config.toml
num_attention_heads = 4
head_dim = 32
init = "normal"
init_std_up = 0.0381
schedule = "wsd"
max_steps = 3218
Each number is 128 + 32 x the weight over the matrix's rms, rounded and kept within 0 to 255. Layers, rows and columns count from 0. Numbers have three digits each.

# layer 5 attention query, 128x128, rms 0.254, rows 19-31,50-63, columns 0-127
100103138110108092134119103137133110110120108102156151168081116067155131155120138142091135160102143152140137149088120123206092126152093170163077118159122107065130171095164117151123122106119123069061111110123153124064140176152123132194128128075082155141148149114126153148166173098105112094132153133129142095092136103097189141082102131174118143138137165134103151139127073112146087127109
088100118131147125142159142141145153131138129116196095154116128101166140206168112158164132204105133147134114110149106110150069109139060172120133080143181082115130182151171128149131146188048120092127112174092117150126127177147134102122134142134118188132150127115103128108124116112127083198116166128138116125070114112099157127156094183140157138087092155131119128111118120137141100212117
136151101196140107115138153168163134083100133120130166102125067125113109116132088154114139078192132139179104127092155132154110095119164085159125196165117149151085166153105139116092111093178129099084107142168085109127128117067155177147133094076156114121100143117100099136130139184148149155107130171120114129152146130148146176107072136128119112119128121170111123132168074103132154105079
149114053119092100115143103159133073116093112151109117078099109108120074117133134108143113100161108090158153164133118137087115095117123128139112115127136191095135087148110145103121138135089127144172120134171132146176146111101111160127091083125118113128110093131157104123096128117136151175144131093112118092147098131164114133144111109096185061140179131122118142145126150147142180132127
137104109164111129123092100197132142110113138148140126144123114118109101076102136088112164076154124133094156126129097168109131160142133130218129170156066128109134099111165120114102162081142164127117114106172132083111075138111156128135087101071131143112106131123194140121160152174102112145101163183197171081147167140100150087179133156131043150108145120130168150096110122126114149124158
107089124124109172121170128130062115132174201110104109118118063105093174144165194103134118109146112126111103174211105081111147150161088161112125027103134159114068105132129097146119090095098137108172127110113136113196103083154170088114155115172107115105125095118166167151068090143116066121085132089109102222115126141097120128110167102206172136166117160151165129082085158162116093145148
135109088167132137133075073160112127152170140146127133067092101153094102063135126171094081147126142132089116141135081160126073127139099103143097171146132165092129095162097104162095090090153142192144111134195102096069161075058112130183120129185108116123141092130154119136099069138109087137087157132124085144164154127179086101112096140160150124163223176119098126174116120133168114183130
120136095199115100110154190145121078161130096107162135060123055151080088133144153111079144155162126113103101132151150134162176099144110151096142146123138157135170154157149106114106129078106073190078175095136102109081139116162080102153184137113087065143120171156141076134180131169120135111129119132151061216163164144187088097143161143137099160104152203157126199076145164145159157134101
098140107101075125088148136100154065069121114100078087105131086063111128131125208109102142125210062143104124101117081122095113116184112132107108145077128119119158094173129136118155116134150125088112143151125145167160154135189108129134125146073136115152099131194136126088107094107115175131141114082174132116136160167113137078126132088155144105072121105149139152142149109211111115138124
140147039141172169118145109165091114091066172156115135120116166167132094106127105173156145136171151099071112060115133083170110143179099137170138118150143116120125131138154042115134160151195081157139102142115077141130108179116076117170152103102141186121112116126170060142058181193161217076128088151137127082121112117112189113158148149056093170075164144133167163149099135149114122130103
153135112045149129071132119155163130123129127077191117123105166153099086107119082173152134157116139088070138113124123091089115133100163134146051165093145105099131126097159075156098161200112109144094102107133153129140173097102164155093064150157166159137115109107121120128121153125097139105141181126116073109098081100131128160129130109095144149144183141170124169080142121157076101105114
133078105150119140115122149110146096109121142120111088083104179110087086120148151129118083100086113096106120124136148152152131104090140088093105135094088182168094161150143101170081134134110079176176105132086107080152124162140163082080121092141147099100147111133143111136108133144078183130047059117097064112092122102175103124150148111146145185159136136123132123130144039099073161159097
109133156132163091126168103117167186137111106113096138145133092140164074074162060129180124114151126107170157185144146150111127146116120108102138130158103094114112183105135064102106088124070119154107093126236157127121153179088128167170133118131160144081141158100145073154167172108111132124171154148125081161142125154114117080062120128075119120108084101143169104144151122150089080139133
158091178135155165117099137138087060158143120129065137151200083105148126161124104150157093088108200176093117158168103162127114187096103122095138161131079145168112161146158110081067159149106145208164172058109152083210086152079078154088101148130131143161128097145178104119092164200141126116088127146170060107186160106127105172162112070135098133119142092161119137113163115096125157115039
164154187136140100157094180119182141109099105089167112177145060126100138162121154182124147103089139155104081145132094111125107107073078198114103147125193098103105174074117127170090144176061118133117145124096140131153147112125126104128127063172087101146122161138150142093127151167121149107120165177110138107207146076123104109179119134140135108102157137098150112122150093200115146120045
083197154064125117185178118145194149119080091173159136157101118145145146145122150126131117146151139094132151135124143039114094090072159131108132019111193100171148134061181205230183181143113128114122122128117162177158061142158115100160110114116152150114111093156124113098155170122106080211107131149131156092093122094132131190118173151161210064104055138047173074137103118143191111127210
194115137141151088114084111178148079177101126151157227147126057183149157121115049185177134114136137131165091091124120156111121146111127110130155160205102166088130165191140127012059108122101137190180134174092099088220082090008074096142168095146109138160080152169160119136125182149146185159158163147115102141126104139106087116117152106072136162082161091175110213193155108099144207064083
142151120169058098140164070084168096112092062073103093113124143166103058128082136206150116102134177099075147132151137091122078125110186085123157099175164109125108100086119115080083138125139108074157136132154094141118152170115137176151105092074104113094112168150081162134040085078130155161154125141132175167172117162118140122179089203119135152100173115095098185074117100138177174221102
132091162165146106100145108130129137072178102111147185118155064134121125100180122178149094076157143135142134121081088137102116120105100086098126129152176132137102088136124137072107160166103149112190111085115120120139114109168103146093133085163114157086104152114120155158149173137157130076114126166124152158101202097096147193078138142129127154100216111132133137164154046105124179133105
086102129134095132133148133075100168133141137124121119070125091162146118063135205120133090111118163076122104163158109099230166119067131095099121053075163189159065137073097162192123129160196096101122087134098185106152108118176159140107145103162133107107164139114122092101069123077125126170119102118167167167132080087134079100141192100093130140190107125129147091030088156142103110169200
143125105082164189112136149110176195141135078115195082172135172143183122180081138102188114160114094113117181138166150137132049120115162091185176142177153136111132121156102109160084119155106133083132136115159148122128098134088125064079125087072044065155127156173124102156108123171117163158164165098111064156186170215155146139107097123085124092120145086095099132122143120117059140096057
133085109221125087110120120138111132111132187164092125076106164148098075160101148169148151133159136128082083133145188103133150119105144152141195176109098104072125069107100130128120132046072086108132148104119096190149067108106091101091194116116113165109186135109133175160074146211160180083137093144175111134101070155099172160135150133139140132207164111108006189197101125105148123172114
143161150146100161094174136119150105119141151136127106121186171101107198162093093091191128157123111050177080103046123148092112163147107125170182131101124115118186137114109124160203089170107086116070206140165130124127137111107145099141070086244151103095098105136148144080112145103082140159107119102151094088112132155103134086186133060144141083112072124154146126158115160154143165092114
137145086072079200119164138097076158089122148160081152144148133101103116090115140136155113104107162136155148133130137065181102175133117162124116100124143092115153121123131080031118054092135102161162124105130153093171101117078071200154126086156127155104129087172082145140024158133120147097140126116132141094140119121087139069153095074151117215155137134093153168086128127103097131111085
091122120182149153136140178143141193115107162130105158080123196110156150138177129080080104094134124114092137100116089193122130193096099091208117164105182112108108063089132121141053126136137087109184141131069060141169147115104159161086142109122112091126156140102192137115062152112104101162125147122130069047140157122139135162158201153068056167111133108150106114190130194103132104126190
129116157135093087066099074084124154131084083121189143149141143133144123148097166090136100175115156159080152165185159212148097123087120248111162162125111154143103110193147144066073064120148130189135144115097148157104152128176135108127161092084138093120129076092145134117121162151133106140152128105114117109165128055132099139210127091131107147141120146094110168115076128123129149124153
139108177125159107124109141091120211132125136092133038139106098107105146104089147083145115107153093122121130094131112183143119194135133096113111096095118104143021140127145152162157142168053155174132176166145173148108141134113166130129034110162148146140136090143135090133181064111160107120207087143103150141129097105073145137132108222098156126103154083106138163152153087202096108127103
# layer 5 attention key, 64x128, rms 0.252, rows 18-31, columns 0-127
160176131104113146077158103117115094120155070080126184123126128129170122155083106118078078115105113076100115123102112153112147099136155042094172146119140148162143075156150130124107132110198119094141070140151131150088124144114154164121114117099151131092128136131097122116125129080109111127132096090122175127111123129123118153094103109125097119134105143090078113177101104118131067115131
159134055172122156076188143143090138071083084132140091110101141113109073132115100139078091127104149137110118075152142093161078113167095148159144143096129106109103107150122155127143113107113133073163094136105120139148123142074162170124115149107089080135118121124106090152139148122126110159142160085110144088104109127143137169101116109077071144100125120167157156099158118156076165138097
125081095130145081169159128063113145122141125123151117094086138092194101143154126134152105126180157089117076114137133102069090140102151183089101144115195143061099152140135152133156081084140163092134080141099118142139097140095173091232089187166143105179146153162064111086117121131090127148096165152118138127090097130120130179133136122099141070125094145123129139148143147140086101143101
146137124150149066103152124121100137125115063133138129149077111127131142135172083122140066116141094118099108184113156160061094138061154124080126102141176064182101136099144128183150079163135175113138091111158150149112174141153202078144046143150140138173131138112100167114125123106066127050143085121118110145135161155120134130123099171128126116094097151097157117140158094164113092149165
163161128117127134103089094124112113080183171150110148149148182173112102170186104064073121104127084132128119182138163197099126134176161066180098145180144137087144122163127139157145234170154090080202113117165133146109133145165148153091127195092104170130170120161129119101102134109122077094094130122107196089126146177139092084170154097081119124123161070146148144088180153115106132144193
152096105169096190148125172103138106129188192084156122147107136128155164156095114092208206166146124148119151127152153133129135168110142181121124136127138118117113100122115113145113132190109178181093073108105128094155121179106121118105088148153101121107167158136233145093085118126146130181078090184128104138135134139127109160124198092099111115132100130133111078144079167078129199088114
131148184118112133079136159191108158152166146149155117132156133112138127130149123160151088164087076161125126127162130175098165111106156132103157106199102082129115087131121099113112161174109170168138104109181169162123151129125093123087091099158132140092085142158148168136115111099172114120122104175154100187111143162090147125093114109143099169119150165080110088163129126142114119140135
120113096119096146163104138142088145089118166081135144098072163187099111122172192164088129106058115138155119079171161087158149116108081152121074078134120127098116202095104140075131111130128121131127132177147092088141097091081219144143127128137082170192135103119168146110100109167141107147108199170168120184151146165153124118109147150083177195115189119090127081153147074082131106190107
086119072149133116117127121186142133119140129136118159155127117085161115184084135100126131081152137139178166085167115126155094135198086198167149104189110151189064132140121102128100105161094152168123120117111068139124172115170162129119116117164141125203112151067110143146079105108180112166067140138060178148105161195123106078116128040140071145141184131147124121182070139127114103122070
135086134086079142109119110089137125076114115111053157161113148118083099163130180110101176104124105173166168172146156145172165121137145071110135115149131133147117079178117154107146120109177147162143157126130141156111233088191074109174113154131195127138119084201106117144146132131120141084146179096126114108146212178101171068099127172128152068127108170116113091165190091197082155135139
092108119123167128142121107135187113127129126169101111121171171138134150085117191187084159078183174237078132161197098142133128137144146091105184105106111138136163166136120139191146157121123140105111093127136133131134122094100080127165156071083089094066110154116120092201165157157145153159109137130147129143110169150142139155137081139138104141160182114113068179203143137155093134156132
129127162154087161076172117146158146134156143115134070070159116120074153150104091150085054204083162158125137165085106118130160113174157152135142101094120115155069162118168134170142113183156119173105092113111133100071070085166186124157123117163151125067135089113106068122129131120116229117131129125129109166097110185172149177201129084095122158120135163086169107087162105125110126130160
088163102135164173079108124143120091099165101165098107188125174149133185180118094101171146086107173164095116092092138110099098131164155109068145149118097153133111147089086131190079118123088167097129114093151146100128097147138108121097088115148137125078150103136146163111096149193122124075087182106121124106096066130104078158155165207118126180097175157198113122149122098164126114182063
106163119133146093110144119148169088103139102099109155107066150171139138114117086179173145164128099145178125092100188159057171147092148190151138135138087137162165124141095170043171187165153126127172111129117102171142097136177157139143161182158127132108104131072101115136131080058104171159191119124125094157153137151126135158148078093071113094130127088166133181162107085181091106141113
# layer 5 attention value, 64x128, rms 0.25, rows 0-22, columns 0-127
098113126096171135095113136166127144122115107123071150131037153071130081173159153108150128147082137130102121049085143130105161136154144175081113119152101127055119130140122101146088066148097108036118138119084153153116136141079073099234129168146152127049098118082056162117146121092173097134144072144102109133058096122132097123091138160153167178122148151134106187171071161115114132084102
174110195179084106097129178096111091113092103085165168111126154092088116178118177132129081127055094162139121142192120105124112145105133217161140078146123098114186127134149077124116192150172040095120125127069180066222167121201194176083111192098159117126097153122146189116216109164119100158164133175128145127119164124123099105078098152121146131120139132090170111105163150034136121117129
103096095137149097124142207170119110061114117119146143126154118135147139110089126110156142081101119097178196161134177167087118130156149096075068110105081084125090087113116156083136128196170142153150151141125091102132137146107170200130113096171133116139129099187123150079135102128138128161131127105151151151186123152108103133131137112099055110173178066124201187202163144160100139167129
071163169125160168120065120119129100123141093174110125169079116132137148153120141152087182116142093150157124080106141142132106224118087173125124091157096159115118125093148097148088132152175104088090131108136095175176176092148156124147145149170124135179146117091077156133119145065168060114098125072168115112110153123124130129179138138106094095162023137087093140151140085192140098111150
106101171135113183154126115139172099131115092139031157115125176136121166125120127153129111118098056122111098092139168076168109197080123172147146082171052079166153126136095109178149131166125094135107132121143155212180144157151116077141107127143165130133113185122087081175120115134139180094181121152175093125137106103147187105120146124119062105122133186113125118171127143158086144166034
126138155135126054123099108076125131139141144116060103090145148142098018102091145173108155160108141162115191133105118104119123110116140151105057121048110140140099125134072075113083085106152134125145120144150136071151129086078109134089106188046114131149119098151184093162162086088156162132135146080099104163132180074162097175172086104080129081078117102148105167098175109160097117136136
131139131135143139108152112127099130151069176135095208133119135113128076077161144105153176073095155137145078170060148132144145092091101133125126125135149140089085153114102070129107153102063185090140067148158037113155115119158071092106133147095107157160150099092130147105145118114067196125080135125058170140156161138144100166097152079187185115156147112059127105126102071083151142160088
139094167126124081149097139134161192171101107121128112125128102172153055163140171082125083107138076154079186188133173155153138150101047187095151198109092160152026122079143156111115089109080071092128109064196170162160149099102116121136089155116114172164095085155124166146137168098070095139139140110117086096113135126140098161098203148087129115140141131119180121110134167132124177140133
090130191134102114131116154111131079107160089163123126133171133115130100202086120141183178085130154075072127117139027086148081161126091128073138133035139193138118204122184163083093161125200183139118134155139108183125172093083139081166186118159163069051137174113100091130093115155113058144127111108153093108122093116152099136116139145082111182106133152092104113064175134109097178147125
058169106151120130133079093128070117131147093107126092186054172139153148115177082097090124096173164143034187127124103099178142152099147132106097116114139117148156146115101089048162100090132119112121125143130088151085152135126133157053096150187111087135195166093092151123104110155125142167120119159165159130113031164129108137148134165151156137114088125114159162153121162116088172133097
179155093043177160107104160126144113098105135133154066141172098146106110138130119119114022112099094131126106169154139105117147166126161130086100131119073118123118068089147070126123123118111127156071116112144116079115153144133173110133095206107218096189166128158129169167093180122135134066126156094095038146086084131153200138120086086098146132170177179113123115174159122118125124110118
179045161105190138062142091121116141150102097181171121151152132121128062122180141107131156124115091144136132114139136162176121146096132125137145108112097104168147112106128171129127076135149167184106116087139160067144139130113120087128078131064124080092118089176145178079128122122123096121156189091189082100137187143172059105122129106172076128083095134113168081107103120152084144098162
121193137128116144170115167108139045143110147190100073098134121168140136158119192158131132088117112144136116172070103035163137147119067129175154160120131082128137179145077157128106141137148168011144153174104164143124152081165130134183122136107151103103124171156107152184129128092114125104110152177167085110077146127114177135164161146163128143184135124127104149119134156180042042164144
126132083121101095098207118148155161124133141124113173103135101098220143144129127129110145126175175168130085143109137117117168095188150097148181154174147121128142126136140159074123151114124103110136134112033136115110100142133183128059112129182120133134148143132149123112039142114125100197146166136096081138114095153101092085175089062053193171084131169139074129096063143079141155139158
147145087087109135104142116097152125173097096143141079110118137157164122092114161143187123112080183105143108136124180107093155113101154065191116063101165187109131150125136113149133166169154134076179140077106182249151114148109149063183078130102105161132122094168147147108139149156081145089174089065175154126003152128124146133164142047164112132175117100128105184079125133132148108123114
132179091182151160148124089119152219096125183122118150121099141166133107086144101094158149150126116104135159170130135112124169110205150119109205135120147119147084121170081103097178139134156166084130108152226107128098126113117164196217043133180091152125098118105130104150129136121140104155093119095148141113070095135160127090164176126155116099062136120063083096123086107075118132105133
167127168098057171096115107138126167128135098172126135098146155066192096139117069123100087160146175125093083175127107075118080174120142099153114100134129158138066192108182167141144131045110129172112066154194097097073106168151131132162179085151149134067169154180115152095140126123121137114201116116072109160082060159157149149139072105142129152093079083123122088123174129160121200118154
173116072119058085183144100136070131093163166086154183119119115147082115092173104115140164095131154175174119123104181148134075107155075089186110107145136158187112102166122136162178130090147148193113126069130142151091108116089112086113128162084141164120117112103093123077145160171086038121057175118116145143076091118153132100112133070083109109137152138141132076092183115124119126127124
103088176126150128063113129143144201178127157177068170106162116132110119172085174141107133155091159166173120117124129106182127135137085119134132116011117115126126129143088079113115120128100152114118139120105153138146138160109094143150132099084134132146134166108135076214180227127093146101119183178142100165134117086106117087146205105146147141093125161140160071172169099100191125145133
166109141115080083028152152144136138152081087056123056083160122143061155157170125155067194191143106120130105108141145138127107137133160111179168122067119125105159151159101139150161123197151192049119150109114166128185179129102114122148150117120127125132117178116153135152118115163117095107094093174151138132128122163129178117085139113141098027079117131130153095178053088152076139142083
089134103117171080146091119156108158098152074129201164118169183190144121148142150128124086126078155143139092080067150143122121186126201090164157101182107126087137050144110179146070130169135181116119143131144124061155078151134135157075090146143150151121178116125116097169097088122119129146104156126088125168174152174127120136110127108098085137106144098166118179130121157138147148127133
097138139114116092107068089113058111132106120178168233110120124078070127116077162113096121114117095083065195135120094081150018071115123168111165155079144137122122176086110076140159080123096106118148088122085073141055010186192138162157114142137172152068126218150129099164118127086154068134149097176115176142101084121098115149182090119084160152103143106097113121146102138153100207086129
158041175133124065120093149186138115155140080158123119164125127136153084097135136161102160110117094099121084128086147127104099124156139066167142136157114068124204152061170094173155083100085064118098066139153219165103116123155081139128138124168169144144155168109147139148145156150137159130140132135169154093153148177096193115117112189112144161112070172173078111148095147145077093172122
# layer 5 attention output (transposed), 128x128, rms 0.258, rows 0-22,32-53, columns 0-127
142139162133094111193105088160161116210137126185099154122144110142099140060077105174124167114149178080124082135136106098106064133106144103154092144120182090113136146136112108065135184138123106137116117168100107113102119138137142134102110122099087183149128111147117088142136138164155100073096122133115145145153071102126148107158144163117148090098100143113046081119163092147127138138082
144160056125132151166089072133125159114151156127184098100164110145167130162139103142111146111171108048151107078063069139114137134119111114101138158140131093164129151163108105148166169139140180144121144147127129161103116154115122089194155098103178152095119108093088104121105101128133170149075154097101095131125101108169130091145164130082088123175103169148120106142041146159083128112110
125105151127124162214158116116126120167168096112086138091125118106129136153171094158148137148174133147160134137124111126197123143105101151148157166134065179131150082149129169153152120177112143093139143115125180089136146077122127089128129107157162142156163145139145140129122117162094110083144147104077129139116162120097126170098077116152186129092095170113082102118120103153189102107086
119145110104152117129114123160127167128118123104119084140131103132087147174115079121144050149149143124118154120154133106139164075095126147178163152096130072113132142123196176151138138111102143108189124122150124121125094130100176154105118108130065091103132091178153097105107080143106160157189089092123115103153083111090139171097124112077147160122191097191123122144127170114111150131076
138132103080163080119142160125113120122150162165173121137135132120173082141164146128163123125121145124109163127155116168087183049139175087142093152139185129078157158110131152047165170141156215109166134123101153126113136072074141148116133162167109112141119050111153182096092131061100091121096114109134161136120114164117091100147172167161138127160149090155100149132192110102142084101150
115066115126090139108143117212128117123103136119127150141162157096180102146153134139144152146118107088160118145113167118128094068112180148162203111176127114096120117086161099150112100118097133129135101120150081118130123147121127137125136114143127135142150087098083116096098184182080105082129093126120130091143125159103151076067127136193168095157127178093122091154063155134135159115101
172140120131099114148075125118127162112218081133175107155121153108108152197100154116164124198154112134166160115130149122131126133117136120175117118090110156117141137128118126108170107133166143180100160100136210143165136129071142191157191087166149120096119129180087077170163082142171102166146137149154093115127079051130147116161084117075092124142075142129192101060084172140151074085195
089127087132088168077116088122130141097158189164116156143151155142079148085122126149148119105154134143177106113129155144119145100158178099125086074141149153067147125185082112165128146160173159145105153204154076105118140163147110146126109103112126131117095124135148102119076099169115101110152107108084130120168164155113112143144053122148125104144122119149067144105130122107122109157138
139169133046128133189155122125154111165110133164147136061084104133130111053166160093137116117103121171177143149114136102134166118186173140081166109235092079140150086117119133195202131195102052135112111086129165083094109117152105115116112160084146170131145064199142124154157157118143167132150138114131147100116111168120120110116130166182151081108126159159125134182069121157083075112145
135115177107155131118151173162178127099090124118096111069200074167114112116084148203151078129131088118189116118106111132129080132179197128094128157110147103116099094101178180149076156103126126043126167127096191159152107084142094148115090133112117127145087112158113111181169099175133129123162140095109115071174208111112095144115153125135122070140093132154069163120161103108156119112165
139140127130141126146147085188091092140109126103098151100110183104152136126108134115173130124094155120166158088163152150119087048091116134156164158146130131152128132140080088092168110111138148135195146135098122144146113126104152141095162171151118121101175124108072128149146113121114142163150131140141124208173153086165085122159143091131042122124132092176145145166077074103125132122124
056140087173133086199109181138113139123142147163064122069089099109133146140133097070094079140135195146115138177133114109159116135145105124112112107160151151129150123174116083143121187067128108108131132196132139141111149088086127226138128134164134200136101154061146116151072148168129115125116122166104167177124120130120117143121125143130128133175145130186113173115179157142152113136114
117107160078144084135085092171098185133155088082126142150187141109114083086115093093152136122157155122133166099178083201158110145099109134100096129081101131124138091160115100131119173120120102202143109097140072061110136063084160110160129094140139144129081167091107155146097155129161092142133141115084173157189115082176127152184071096127130127139128073127118124120094137149181127094148
097145137121137111142111146149138134122104151156115119133119132168078087098151108157134127080087066129056139111124099162107051175091102142098088178009162110091145101134134099147158142140166107147120113138159122128135089113135100185180131144093138146124163118099141134130148104168134147069102099110161155151156128103119215128140138191129080024173150090113128144160171111164134180132088
133065135102141179139100158105111122128170184123178106074126114103117115072221111141135159151117099123145166091131105159105095108132053172127151183114153132144118142132095107112119125165069118114099129185133064063083106114102160167071180116167115140173171178110026122139115149130125140216073121165063103147145164123102120083168160097165171125134098166119178095090063075165137124098141
154138161151151095057097131176135088184136130153062129175138105062107146176096070178056101099097133126130133065116139169151057161134118082165068130124102113143174098122119170111114115160123116160124141105105151110154145111185085048083148170109128121159134134178102117156119114113083202089176115152105123118141114133115161140094116123180131103155123085131171080129133153115147090164110
099121173144147111129096099086090137110053184124095114168138167165133128135096145141154082135090112121113154142137149184159158084097141149197134160102075110102158131087174099114126109158140146093103156093107148162093149111126127086107059106182123117148082112084134065142111148112151129127101102135197124127143174097130076113159166093130152187146157174083130133139096123120095101119111
112142153105202120153095079170131101104095102214124123117146171148139127124134150141072146183117126084113159095119104143112134179162144105107170113152087133129177116164125137126092116122111088129146185149155099161184146115132103067136121123142135116153127200084172122121138124124152206142151138144117109118172191176124145093160124152153167150141151082151161152180107130116154122108163
148169005134129144169107092126128104135128139092137059150183104156188151138186124127219160127113109153089136061095120149134146093162101142128182139182146118095181126058144116097122122072186104094151096119069078146176101072104084103129092173121113168139147137069169173124098100186132153149107105126129106114138145182123056157115082166133088123164111112163126122059102098111091130079135
113088112101147206163089122141111133140163163170154159120092118092158126091136160099146102095118146092132084124144059143116120119123047131057124145089110137110072100094152090097084138111147097137169095142089136095157157136133130139152121137179151127102192121091116077116138123099157141153141141101129130182134130130119145148166166129108120134143141117117131097058151092109142109135134
135166153169067159121197136139075115129068138082119144109114074143117152158139087134179168145128114167122183172148105110156108219128111186151145102131151115156125193092165091153164150131170135152132132100122115150093116065163165119142109093103095107197098103094139164028118185108125082096232149104175130122131115106103130104161159126091161092153083154157115072172122096147135122152111
182136115145155180168158137158184143108144133138165056150108169140158108107165086127113182071137152182143077099126186166109131124151096141171127092131158139126109129149125147114093127144131123130098169124130148154170218100099156101100119096140087150176139092166189155124154125169116204107168121104122081130143157138151143162109164128141170073079150130153092073122142081133162074142130
095184137116102139104180147105113140149149135127109115100170111108130139115075094134134059144159133172085178137111081141132120183074122153140083132148138205113107150164120167124131156104169165142142161137135095060159102138128195104142098130104110145127046117127118134174113091074141100148110097090078119068165125085106064196132152126099122102143174095132159151066127150112135137059155
112131101132150117059092137108111089044117161097070142162122176086165159190191152086114151134106071135149230134120133148151160167177143185102126126096043091123118071149108124161101045093121104132097153059158158109099132116161117113166118132080191101154127155079137183139118137150131174153084094150146137072112136161103124115099058136143125164141162115087169204177121152177138079097120
120114157134114071069172228141117089129118101092102143142090164148103100044159125179170108111130204151129140101135123067119061146087092109179171171138139176121137107128137169104079080087099139165134114113182143110128169151132119157077097141110080047165133141120148083092066133154151068135105132162127099156128187155091184153130129119146146080117212142146106169142174103128127159151152
146107116125115125083149140140196183097083173164193122133099153155042102169172115091080130101077127111072088095124142099088131153117126102150073091097238070116105158089139141153102160102137143130105129132114134180111139172142149158123130120088072167094110112144109106100111067073158098190132133117117146084139117217163116100140148113076106083184155082095163138114137134139082146148182
113102122170159171103126123077158127100054087155074159150101123142167108098194137145131163076062132148124120085117140165186099159132182139099103156192083153083109098121106147135163138123152115074074119099121096108163170170136087159152107169154137156156114145096108135165132114155142085128117126142155192154172124153195073070119099161133168107048090168082129161102135082113133122139102
138135130165120160139107060155150152128100137113106115130110135147095124116128130139105103167064081142149067114083156065143097164106131137127166083156139086167099123148179086173084079101083084164115104107192128145144101176144150136132115102065170109135135146138054048156133148220108145064175128128117078062159138107166164153081085112104125124068098114139111158125124164166089156133079
158175157150156154175129158054091144143154126165140170093127110223097153118075127163130098148155113184109107154168134134143137190128109112093027190102123122139134132139132146146130116173088082095106171161119149135106180122109094116121090128104108043138136120173212172123178122062150137112180185115175147083053141084092087132115155108096102092084139074092127175090146105143099139139177
080175145115170092159159149132108123153090141124129128080133116118157097070152139130076167136105101128100088130151165106116176082133110156052142155181160115172134088048109093172062115130092075091108120157104077081117156115132154111118085211147203121138156138074174172121124099080111148102116124123124100121079175188112130167118139141142155205122102112124153166161185089141113137183121
100152165112136069166128124183116105130127037160113105092128083145150120108112128096078103101067122123077132181135083171186125178098063144089106120144175122152078119066151176085092099083104074135120126076162187130097119100113088171201107168119107141097127154126122122161189141110116089107061107111174139148205108146092091110077180146181131176145184167096175099090177117138123115106193
094082119230076152091078114160120138135148130074092143110129100148106160221106115172159141166106097093130119052098126121078124118093111101163090112058073169109125162156160111049071106108147175147133148162131052129127152136102112180139167161179144109109141131052121177126122129174072091106124143136119137139150096092150126133129104137135122213125123177072140139059178124102157164120151
083126083101054136126108101117085096100132145141080198199110153163151125134109118096124141139120115135184117116162172138180148146040090124172159109155185137149150136098068065149114158135103111172151083156151036105122126119093130106122156123154130106176160080050103148080059159115124114141101126183145158151134131151129120148136150104118123159112120082136141124167122136133139137119102
092084109101144113144122147129189206070152123095133120208153120156163136066135116148163158139166140132089130156098093116195103144148132117071101051120177133104087119102132183183084098158068108128120079151170128089106121127157136112135122088135137199148120131152170154110149146165164068138097157142098172075089045133115181098095086164131163087117106161074138082099184191114145151126159
148127159106170129055099111098135150128068105067183141128138155104154109094138169171136165125134089100187092091184147136150169098084097171139114188105149149147132088157095183054107095171078132113156147080183162186164113131097106144116150119103128096145135098146110105126170152084138089136124168055144129109108104066106109112152103123106121119127116128103195148111128081148153108129150
087107098200128176140149156118106098107154119131121175115108125130137189170102153094087095140093099094174126142078154101131077126111159143117150055131103173085179151177156126139117130170163144069105172149123123185048107184126139204082132151120093152160142086131130105122138123104134135075160122192143137094146147125082119110086189178147150137135094188116108184119171117111141145149076
144130121143076141154144107134137126160167132129145150103097077119158154107099109106121182095163191123194123159086167093070175060185128105071126109233118156141137167120121151108116133123135151128145144111094116154115160109124111084057147124142116092105152131180123146143070123139105109189151128109095148118079116198127090070132112066136144186129128187147114108085133140117090063100182
110170100081158098123164107186157078081162120150113109163169103158091144138050132149087083074151137138155142129132152161137158069153203097130113146101088142090130106116105107125136157064197127128116182053157125207168132120106144135145112146117173142102064120139186149164157104152185158082179102099179144112139117147169130145121130114099098097102114078161082221108183148062115122149120
087172098053106134173118115129114191093107114102203157081066157181169128091129126077163144130152134099135161187154113098090171111136138124096201175114141091142073129126140077123138168082185155133139107119142145104109083163094184173165097098150118119067111098090185185097073083101127115105095152042201167130162093104137141135118145117102146159074102171106095180104116146143178163113108
146119151116087102118162135132121128112181113124130123083127069074100206114142132146115156132170111125184157111095118034085103126150123086027126180163187152124112155125090083075101155062077117112176135169162095131151086135145125135171204104134156128124098123113126180200136089076088133105137156140086088119125141124136134167109054138153143089146150081117161125069153132103181146100152
116149098149083152077153167074102132120157189104136066130137121102174110128095150082107112134127069165070105113158134123133100048154137183167109126135132143093097145125119151131157135131156159092135053171136149091174151122111158128174115174085120145115074091204123150127165116161114107127064091070138139132101130129148143165129112127158093167100140139159115146063106154149071145218122
118079182120133143091143115147079116150134108153133145120094141144119143185130117087079154133136127127161128166159111118135105147109154102114114122076082128166095152111158142184085137148128119115097097080139223128099124185142103106149148149170096091097111138177138097092161131114115137170158149108139140140080173068129172147108150119146154191092084172112164128167150156122200131117077
157153081154133079118164158128133132145093121133094092115155129151138121130111117184120225155159115166088100163095120112126141171109218085203144152113135059135188119126099178162176152158103162147138111146133126148144099154169130186143170190083082129110107078141114144109131187105079093123193155160177185060155116141122139171092025131156125187114088145135121162148146174163133109170118
088126118114153062133096064119181118168158126145144133167078120157147136117166158130125122111127077124100105099097178117108165109175140114128115167094210111125173125118109207145123122137135183103106092151131127111138126180092114147138138138164161105137145179167161094139109144149137125131113075155095178090083147140148144113118148119082126141144167137140115172099133176122143129151118
087127131142070131084143096114136189115139142127118210138149117109100151143093194130174103133145094076102209191118055016146145136110131124113129169130073161092179115129150113140100105080123138107130091130139079092145029146117075106161115153113165124078110092105119094178131132120097000129131122164122121138091181128085071119151127092126132164177124148068132152178089159129052138071107